Part of a small language model's weights.
Size: 24 layers, width 448, 7 heads of 64 (1 for keys and values), MLP 1216 SwiGLU, vocabulary 3909, 53.8M parameters.
Architecture: RMSNorm before each block, rotary positions, no biases in attention or MLP, normalized queries and keys.
Training: a variant of SOAP for these matrices, 758M tokens, 2891 steps.
Each number is 128 + 24 x the weight over the matrix's rms, rounded and kept within 0 to 255. Layers, rows and columns count from 0. Numbers have three digits each.

# layer 17 attention query, 448x448, rms 0.185, rows 192-447, columns 64-95
131084124135140145168124128116145185114164116139102123137135088097162135134147110164096169087100
108150147106095135139129121090182127153107132110136102143106125133140155155112167121165126137107
132103123151144122185139116111133118105122112133115148131148115102114119166138088111140096129103
125171125113133169101129124135112134119094127118133087173110103097162125114130148131114134137131
173122124078078081124125112124113104095099117087149126142093140152141147116120114082149143147127
091151144147156133126127163154123145193104180168122071114145169201172125134147084165112118111068
144135118082083119134152133179087095103145113156124111104128096098149127108131099146105089121098
117133154115183125118137122128186092135102108115106092153135135129090099178104074148175130138170
115157168143134117114099187151144092151108115134149137066141129171088166115074141106154126164100
112124178136117115147115120060111142127093162110137161122142121137110113170091154115130118163147
139132150150126161151131157119191094152170145114106128168149082103147152163076092140133113122135
124106097145131116140117102177142113162119136144102110088083086129123136151113136123142108174134
167092159130155116126130124123095125104165146180148106094118132127149097120127157132110137074122
131109132098147157126146127127103108099104121112129139114123109150132133132159120131144143147124
125128117128138118166132141101120133129136116182162107117135119146095153111150124100168152140091
160162142126089148124160166099148074123141121139123091168050095117127157113122116100124119151114
139106138124156142073113088125123146108146118140144118115142120083122175125148128144144100115112
132150135144151131107101147160110133179162115113129137107119086135145122134185104126135143135127
144114139139109159155105089126143092099207151147130138140152125117141114134120121126132114126097
089136144122137186129115083120135148141112139101166108152122119156094142143179158138121118108117
112104104109109152124130132140155111098117102117123118123108123124121073122102124185118129140110
106130074081138121111133083149113131132131136085094121140136133158129126114125130110166082131138
139123148132099120101123103127130127106114111126144107099158140132159145109105113149112096118109
145126108136144166120123141114151134112127152111124127130124116108116072105119127104133124080143
150135155115181083108157161095115117134112145136084117138128095116178155101166177160139107135122
121143145121108160169127150113104153122146123130136120129133078127095136177143081114140121093129
157139113119144165180117106118120143137119154114096122098170156109134120114113145142094129100134
136128191113130135110144128160175128147148099156124159112173148120109170140119067114140115104125
143140165105103141112115142102107116106140120144102133139144083116158146056146107124168173131099
100109150120080086092139132153138088107120109112193124165145111154105111139117144122125122139108
113091134140098090077141138123124148127131111106134176174121161131174162121093126139122130128088
135125130092146164166118125130127106161131145141124115132096109161151102100147109117102117108093
162123087128102074157119073076090093097061125123129111121122146179138082145186171069155081123147
137120151146093147114137134097137135160131123127092136129137122087094135120156155126133141102109
103116124098100135110132118161104091149121139120101125117067138150124116104154117103145132170135
119107143136114129076102108124162091117152105110106165140134150097148118161138175148128096091086
163170105083123101121118068114117116135152148132091165126102171112140121087131127136120126119120
153120138132129126100126136140143111094195107148174094124102145085121125106117091099090112106118
103131082148123087115154117130115154143175090120112161165153112134110128100107177156152115150182
133156147152123156156144107109198110131146147121093113125126117112161102139145101109111098133164
098135163130124154137113100153098128134125114126161063110084122130149129142146128110075131134141
118139158147101109114162124122131119117083139132135124147162086104103128134150117082154139107139
101101160104110162138187135170107189143102116104124112118081144161173113152165150154131106094119
121142089096157134098096127152151117156135113165113146101085121165135162120144104124141121130130
105143123079129108119134134177112133154186139131118107089114071121134099159139135095131093140133
095086117130140130111140149159136154191124071131134144147138125083135135143137130148125091120109
118133128114128103143120120113169088089127155159131143115125152125076117156168134143121092136171
161130178116160191135141134106126110103111071133154131138143095102133079117120116152151154082103
139144127113114117144081106116068113132169131147124131130112170136176114110113170158092100102148
127133116138136094148127131115123150108135140126134108137133141147163114126098143151149125164128
152202111136176134148089165138141155128081199125138136144072155150132107131141113118133157151165
129118154166123116164146141104118137085128126128104134136122156083129084120125127166145156156161
166203143168137113126087135145135110103106096133093174130146138148129152141125126118117116132129
124120148094129114142097139121130122131109101129137152130152162136106135115138104128141158125126
115146123095117093176079120158089076116115127128109097084143077178107131094122098137153114118123
083092136105146121131100115159106116145166142142152125157143129138142109121132147082148145160129
125153135103107142194123092107154117120103141126149141120111096146121142140098160128139124122124
131127157145152107119150141112112114112107110117120164131108131123129123167168106106121107143143
083161110089102133164086132139114068108155101107162177129159157169154172103124135111126110148112
113120138119119132157095148173126150135121142114112098141104113134084127147120115157115130111107
144139113149114104129162175167119147170129120118160095121120118117136153076107096117092175103104
098112111076122104131116114101114157130133125151163134135091120102150148138144123118115142143133
121176105121136118152117127141122134118134142127081084122133129153109172146104077159134125101119
174162130115114125143109113129115100121121127115150155121101101129102132104138103120147131112118
167081152099146140116155155145145104138153186083172069127164110122111159172075130193113207171092
133143184141106169106143152112142160140157133201135157102094181110107167120127085159143128157113
142122132151121100139114088123117099106109155115111130132133103164128110114146163123169106123132
145152121141103116097100127119163151175147100152145137168121121095084099139128134109098142145159
141133148149145152140141105161134128102159147122131092142130114076138059149133131081122123119105
108128181155122156156130121113142154139142171088121135146120135138165148143122122181121116156149
125144149124122178134096124147093131110108171161154128110162150129138091170085149172138161142114
148137137101096102123121109096116204126133098112146086166109105136157102156156098104153124176120
129123101059108144175144109126152151101156107111112136144122172154152102126120109141094165115100
153173132162118142136110129131117125104134143146143114151126120089131096140128143127114134124127
076104178096104097140150111165114146142120165143152165143129119145096129079140100153139109130129
115103131146144122147104136135127135108098142102131117122100106120161141122096138159087127121117
125167161105117148162111177123131128084133129137143159170154138150101136103095126151150127146103
130093118145131110143114125132157118147112175107143112132127119128116110095150138120105120091147
108121132121116096114141187141104111153143114111123179132092090072141147142102141124147126144124
147113167119167113089115109169104120121116141116157126100143122140182106098131097120104119128140
117122137132108160107121136152154161180175137118168125110120145154150176115110166140173111126097
115131176097165146118171120112124136126083150090103111137091133121125102133136134136145123159144
133088114062149110098157158150135091151134131130089110120102150151132138140141143139103099122161
183137133094117119176112099112100145172136144124140121069113114158120163106140143190073154152119
124141118143121119115120113130127094127103130136139123138143161115148079152140158153094125183138
116110138094149127113099101146126186153130121139121148115146175154130108129145144093145113125132
133125149095129114197141137087086119133111149109131117117126165126145150115155172156115127144160
128166156147168157126134149155103129091139120156110092083108153105153126178156181120154158134141
082095128166113128136095154080181131138150131124142130126130125127115159119173153130123112144137
153150132103159129091150139158151109156129106135133148122145146170102160129152090121118123104130
114142119131114133153123077139122124163162119099117142073158140126148135127131134122145098100098
139107106117173129135155130144110153090150082162147124177151137128159158135121131123140109108126
104125124117121090166123124161141157124144138147180147099126106075072093134133138088135111103132
127104138127118085109133171140146167121141105127125110101138140146155147141069140177140177060164
158114153123148126120127178118169083159125129097091158125169135144114159107115106103105099160124
177141143152121084143123112159117162131138125088130111110128168117123113116157147141109163164127
131127080122143136173112131109094136168127156142125134107086148148127076087121150137088124144155
135153097137114156139112159119136192177085087137121106160166146077141191149127094117159111114103
110164106112087132146082154095127110090145121133165148087107138129133118114110141104140107113136
107125139130142131103136130140123142123150108130142082137170092117131141160110129127106145100151
162139130105138166162100155079138125146205156142112123107136117137067165156160117099096166131128
123111152153121151135115165194126115113124132126119096153156116140104118144136188172138140087118
157130132154145066123130108146151120148129153112104202197119081104142076144093125118107141113113
122161112133136163110157118114120130145136148113089181135133096129154126131162171142102104073126
145115129151144093124117122105110122156124103153149154135172168169106153119168153121135128107094
171131158106100130156113144161111128084109115132094147156090098082121163100144115127131085113106
114173094103115111149145140164146083164119126153133165085148116179124112163127134095166164162126
117129101125152110157134154135153136150105127127105170105140101133183136083132137091132117107163
150119113099107114124154172154084108135118151097120102131126100090111136150118163105085143147119
119138128147107102149113169108118145098161171130125106146103113104109130131147102137132091112112
164097119090137120115120106097126101158124165090173119145132171108144180143125134128142147096093
120107125122161095124118088140160132100080113084151139103109127145159137140086141136168131081100
146114094121117164123127125147105160123121162110133176160155177104112095151127139096151131139135
104122136127118099146117098120121132106133150122127136147137097125133172153103106173101120128117
111143094146117108097134167129097163134106154116086133122119105146136095174129137130106134160127
103144123077147114094111140160108128128110129130140127133112172123117119130094113134112146063117
148150120142152148160161127150157134094161142120104098092124097145122164144107122120154125194129
155143127100109134114114120123153126122138147136125119169099119121091121114122119106123128124160
115154140122082137144089123169135188078153121125119142140134132127132150138174111154147131140166
112095091142148130136131151144147145138081147160150154162131122143088123158146114052116150113108
133140142142133155122134134152120110134125083091103135128116132099135100129122150147168120124112
110114131144141107098094131112111155112139121141103118128159132122145118094111131113141121135125
142154115128120146149141093118168122114059133074138162119144112172150105149128122116153170169103
129155126123101116137142125178167122142115114117115146121105149135144158117136092127079129134127
126114106106125115146161138115146071137140150127094137176101108124131146141104087152105129143182
148143130127165109124143115121100084083118163125137132147163158137088132122173111118093113140112
132141142120147102083104126104155158132163099116136122148116113084111110107141116088114117139164
149125148107127151120176125107116157143118125119094155158148101133123137126127142148140105110116
137104105148139108149153182108127095129146119103105151090144103134115136164112090148097156147108
134134143145150129110140080130092192108108171147158133099104141117171111125144135143131141136151
122120114130135104164108141113127128097145120081112116127140141115133113104114097110139109143094
119135154102119094135124104122130131112108143156141133124102102128110132120104136134106139143160
137153131138155114111117112158147144110164142116152103097107144146148131113131130131122122123121
072119100138126159152143141141132111138124101112146162134165100132149118135113129159144116118124
110138135147108160141140110107125116168125093166127150135140089122116130116092154148127147130141
143124111101090133101181140156109140128147146116118108109128125114124111130109129123158140150138
155111124112101105134125130141111115133115139088164121102131108123167143146112134120143133151132
116142133153102121137145110110134103130136125142108124127105135110127138131099154152125123142140
103113118135128104158146138108130110112115140107130136129149136104114103129108139119093122122101
140144118107128090142100098135119121130108162100112121087106109113128141134151122100107116130140
132120092120147134145110134124151125112148119133120172146143143120134143157091136152141149102127
131124126110102113105118107147126135104138116133149138126102132137141151147144089141124143128119
109102165147135093141119120161108100139129100175135137110118113096120151116148110132138139101137
141124154123131175118142159134163117141129118120164127133118090150147195095120130110165121102131
116159109117116136114135156135150119153147098134137145094162155160134133105132109132071150126105
140155162160103142104162154079154152150129126083116120134129091149155153181125130089152105136174
158169105122153168191103084189135174108123082179126136077139137148107094138103114081122136105150
085157065142164155148141158070109084115142143150087136127130123071122072136101124120092115125141
129143170114136083091141099139188141168108095140128153133179104128151086178111139118143099177181
126178134148120146088120141151130182126114092070098122169108134124102102136147121150129103134104
148111110111059073159141167111098093140148173152145087151124117098157121122142098164087117136120
131135096135150148174094094134107155138097121144129181139109152123100125146153130083114095125121
156126106156136125133132106122161127119103112124112148108131116168107085123147141133105143120137
145167093089120171128147137140146115138123063164111134110107118158088153156185092175151154125111
132103073142115114106168136138197161107125114136147123109146101135146088126146153174097143148119
103143106117134170098194147086125097156107158162095114120149101095177179124084156136149130124093
108136120117135087151135119094138170141100156110173097132144031178117088134180126108137141147117
158168145079114124116134059121161126105112063070175121144158152133144121140148128121128126164171
188095163157104132135073126159128124163095108124174110173164132094060093097176115110136130069141
100157171152112152168130178094111146149178188117148124136110095145159125145150095077151139116089
142137109127101082120136125135138139141131117124119094151103142132137126128162128119166149093092
109111124144082115137132102134114150153158126166122120099123125125101131136113127154140115117117
161178154101159079111125139129120150141137154119142093106112150136135109123169118141118156110136
120119105131119157142133124136135141114125105144140154125125139101108124131111121104135105129118
129125179116168121115106110114118144116117148101148131155105171129126137169156151158145105164141
145138142122114149112150188171122129174141117127126119133118155125139116160118145129131121149113
136115114150105127143172111138112111131127110133086117137125123126116125103120146123131117141129
116144151112118078150127123127167150115142131163149131124131135147122100091127114102110132125143
149119116135129128112119123110147143144121150133134127125118112164111104129158123141132107133144
121149133146104094117145162114122103110141147096121092134125116132138117142113126113120115143125
109113152106151147141087134153127137085133103108163145101106128138139127135137107118113104123136
145135123113131140120134103134143119156092161101106158111155145143161139104164131111111107136152
149172142126140123095161138124110110143155137095129162122108101106132139135138124107136117128141
096117085115129150135134117119113113162133105110120140132154141153117114121122118150129162138088
104122141130106113128109182108141085186212137099116144132134149148142141081124139136144181175131
183115109124141174112133146115153172126126149169118116118118109142125161115096100156111157110117
172124131125140144149098164087151142124146118161128119123131082105121078142079126126124132132141
102107100122139137134126155127151104132124120145123137165120140071105153127111148147141126109146
138163097138131081127133078135138129190110114145123185113129130170133106111161151088129121104175
191117112061119106100121108118115135127126125103164134162146159108088095095180136177133123122122
127158128126127107143085139141098139071132112088163103128056146120096181186111099119108142140161
133138071122122148084130123133133123133111095113144145122154126068150132124131120120090100099134
172198152080135139084067117158166130177142156098116156113130113118083164082123114095139087089153
132151133116126108159126128194160167120103129136115174121116162155125151089142120114144151135114
155129137162145119112121133107158172135135131117077123115151058159085135118136163138146096171142
162138141132118110190133106137109146117141092129102093113151123088170130090114147176140164123110
158130142121139111136102158155123123117124138132134100078139154136134145132131128142130114144091
077188147118099182101134160150192109136063055111103086135107141145106168166141096096097156124108
112133116114097099133147115120126105099153152135153104071122129133131126143123081127103113062181
146076203105094108146180106114129122130148127147158125171162145115141127090136135137081159110093
125161142108128122080092108052129178124136091148137128184093115164121138114169095119109074120123
158144093137136165162102168168127116123143075110110116123131120137122112116130139127134158145071
130104134149142138115139166187144154104058149130153119158130095106147145146135093128148135120136
115165140081133109161159114095143154112115131215131091117128165174130159116159153170136159134162
133149164131126142096135185111134137111107144151145121115081156116117121109155071158151139134104
111153153155144062145114108125088168145170113132139105113073154126111131094146154147097134136119
102143126115121084134125097148116135133091109130140117101091134160075123099181192095136110118106
127132097151118110132113186139098145131143144171122150112143126089106123145123103092137104131146
121117140146143095113119132126101156137139141169104109098103147100099123155084129128115117149191
122154139177119105159088148110116127178107112122168099159152126160093148166140112134075101096148
121113143124144161155106106121182151149088116136185088152110077089137098117106143126132143133115
153110093101102072149115118112130101101117090120103142156151113121118107144118149155123154111140
134092161139122137138125147122120135124140110124139123123149113143146162102089101137158113137064
116125120113137145123114145130131132133134099138107149104102144137130148136160140119145095122115
131135122101137103130137130134114140134129112151138144103113144140130115118134113118129086118102
140140123138164141123164154112144100129114162108141139129077087183099144136149142121150127130147
139147109167136153147130132173161068123101108115137120119126099135107123103161107115153122132085
123123109100144107113102081097152130078097158144143096151157109083149119143164121102178134093124
138131139156139121102124117108147107117166144147174088132167148120158103120127117132119100117098
112171130134096130139159122142162145122171106141114136117159073118124152131140147106144141137104
127119121074127110089102087134148124127113135149130152137114116104117156092128128138173144120118
103132147137113153097106130157117110127054149179130156155164120139132107138142110140094151128135
145124142130104089136115108141129151153142120103171098109141088164123106104111118163120112126135
100127175123111122098131170139158142114124129133150116107116183154100140157128153112134109126153
139117130140143128153119101124105120131102141137118115106140134129120124113132127116125102108106
095096131131088138166115119144068110105120143112114142135130106108128094147122202096123122107132
145148120102110135115167101116087121129108163146136134121120140115166144135139126129147110151141
114121139121126078112106106110139106145123123117119139126125143125161119121140124147123125176112
103115118112138104130122118145164141127125076145110127085152135153101111129136101149154122162100
084125142134159115076162077140171142166105147142110122130145103107182131140144085139133146128126
106076104126118095099116141105149154133157144120123129167133145136159120159136154120178132069133
145148130115117109162139116120140109143143173121172126148145118140159127104123088105158096107137
095114146154158165120124102155166123146140126104148142152140087156139163085140131131132107088128
141139070131164121122138114099133154163111126108128102136103111111130173111137102164140128141076
163114140155153101102125128121124170151104102098120102146108102180179078090124138141113092162167
132112114136125150120118114139094123115112102131142142145141108081143162143119175098160071106096
159165109171123120173141110113123084131108156096137137118116134198135111138131179106154114188143
104114092153147152116114176093153149140135096137132168128132096117114166123104087110105144111121
145131069111131119144112128119112117117157189054144135149110143155087141123117137125152123163170
038141129140094123156150152121138137099180113104131138127140087141167080089131128142109154133097
100097119154125064106128153143133133122180099162118131148098112119101154133155107162087121123109
097083148131088096120129137158121177084151149119113150080104120102138159100121142073134081088138
106151120102115129136137167131110095105147103153139151129124100125097148117144128092154134119124
101147144164157135168160111154146119118123108111067161116121105102136162112115125108124114118094
167147112130098115127139124098114096085090126118143123117143081130141080086129144118188137099117
099118090128127111138092143154093139155148135119128148091114172180102163121102121110125088123116
158157088121166117135127068122151138166106119101086110129107090127136140129131168086119093112130
120143153136138149123117161138155144154155090114100131123133123156127141132134140159102152167133
122177140125087112104146112152156110131099102129094132106158117119125160166148115113133094088167
158137139131145108105154107140135170108096128113135123114087122132133112140154115143109148146128
110150099139111120122161126132143150142151124125124127136133104132128142127117135086098081101118
123116106146141121132112161122112162102122101135152126132127162100156132154134134140115111115127
113127134098107170137102134051114155131159143172128124157134107124120111119152143146115174132121
107124143175133096144114140130147156144089121157130117161133129135136103186121147117142167106084
125137133129149098160149086101137133140101153061115119099082156118096093129130167111092115087104
138144136108143118128093108149153137109116119166129187108120147115086141137133131136178119087153
131144102142125126160096086111108117133104157135139116151167144146156119117116075126117108128152
124148113140099109160112123164147101109148171115138147131139114117115135121138158110161136119113
133136157138148097106113091114149145133101115133142129150151163168105146151107107155150156142145
109107157127149131158122125135144135142158142129122102141144097124115119155107133133130156140112
111144130094161103152116150111128138129182085129143133071132150126092128133105098116110111119115
098150101113139124140115127160133158128134136138074129133178117105119142133136145189140114162131
124125141073141101064127135151102093121115130105149117118141164139105134147152112071139112097121
139136107142107145109153166122142068125132101093155123135118188143128115134077103115131084117091
139126147108114127139170144166129136188132111127088132109097128112123218080126103081108113109092
116134157137120117156115135138105109124135130132115158163108128164109140141142132117140140162114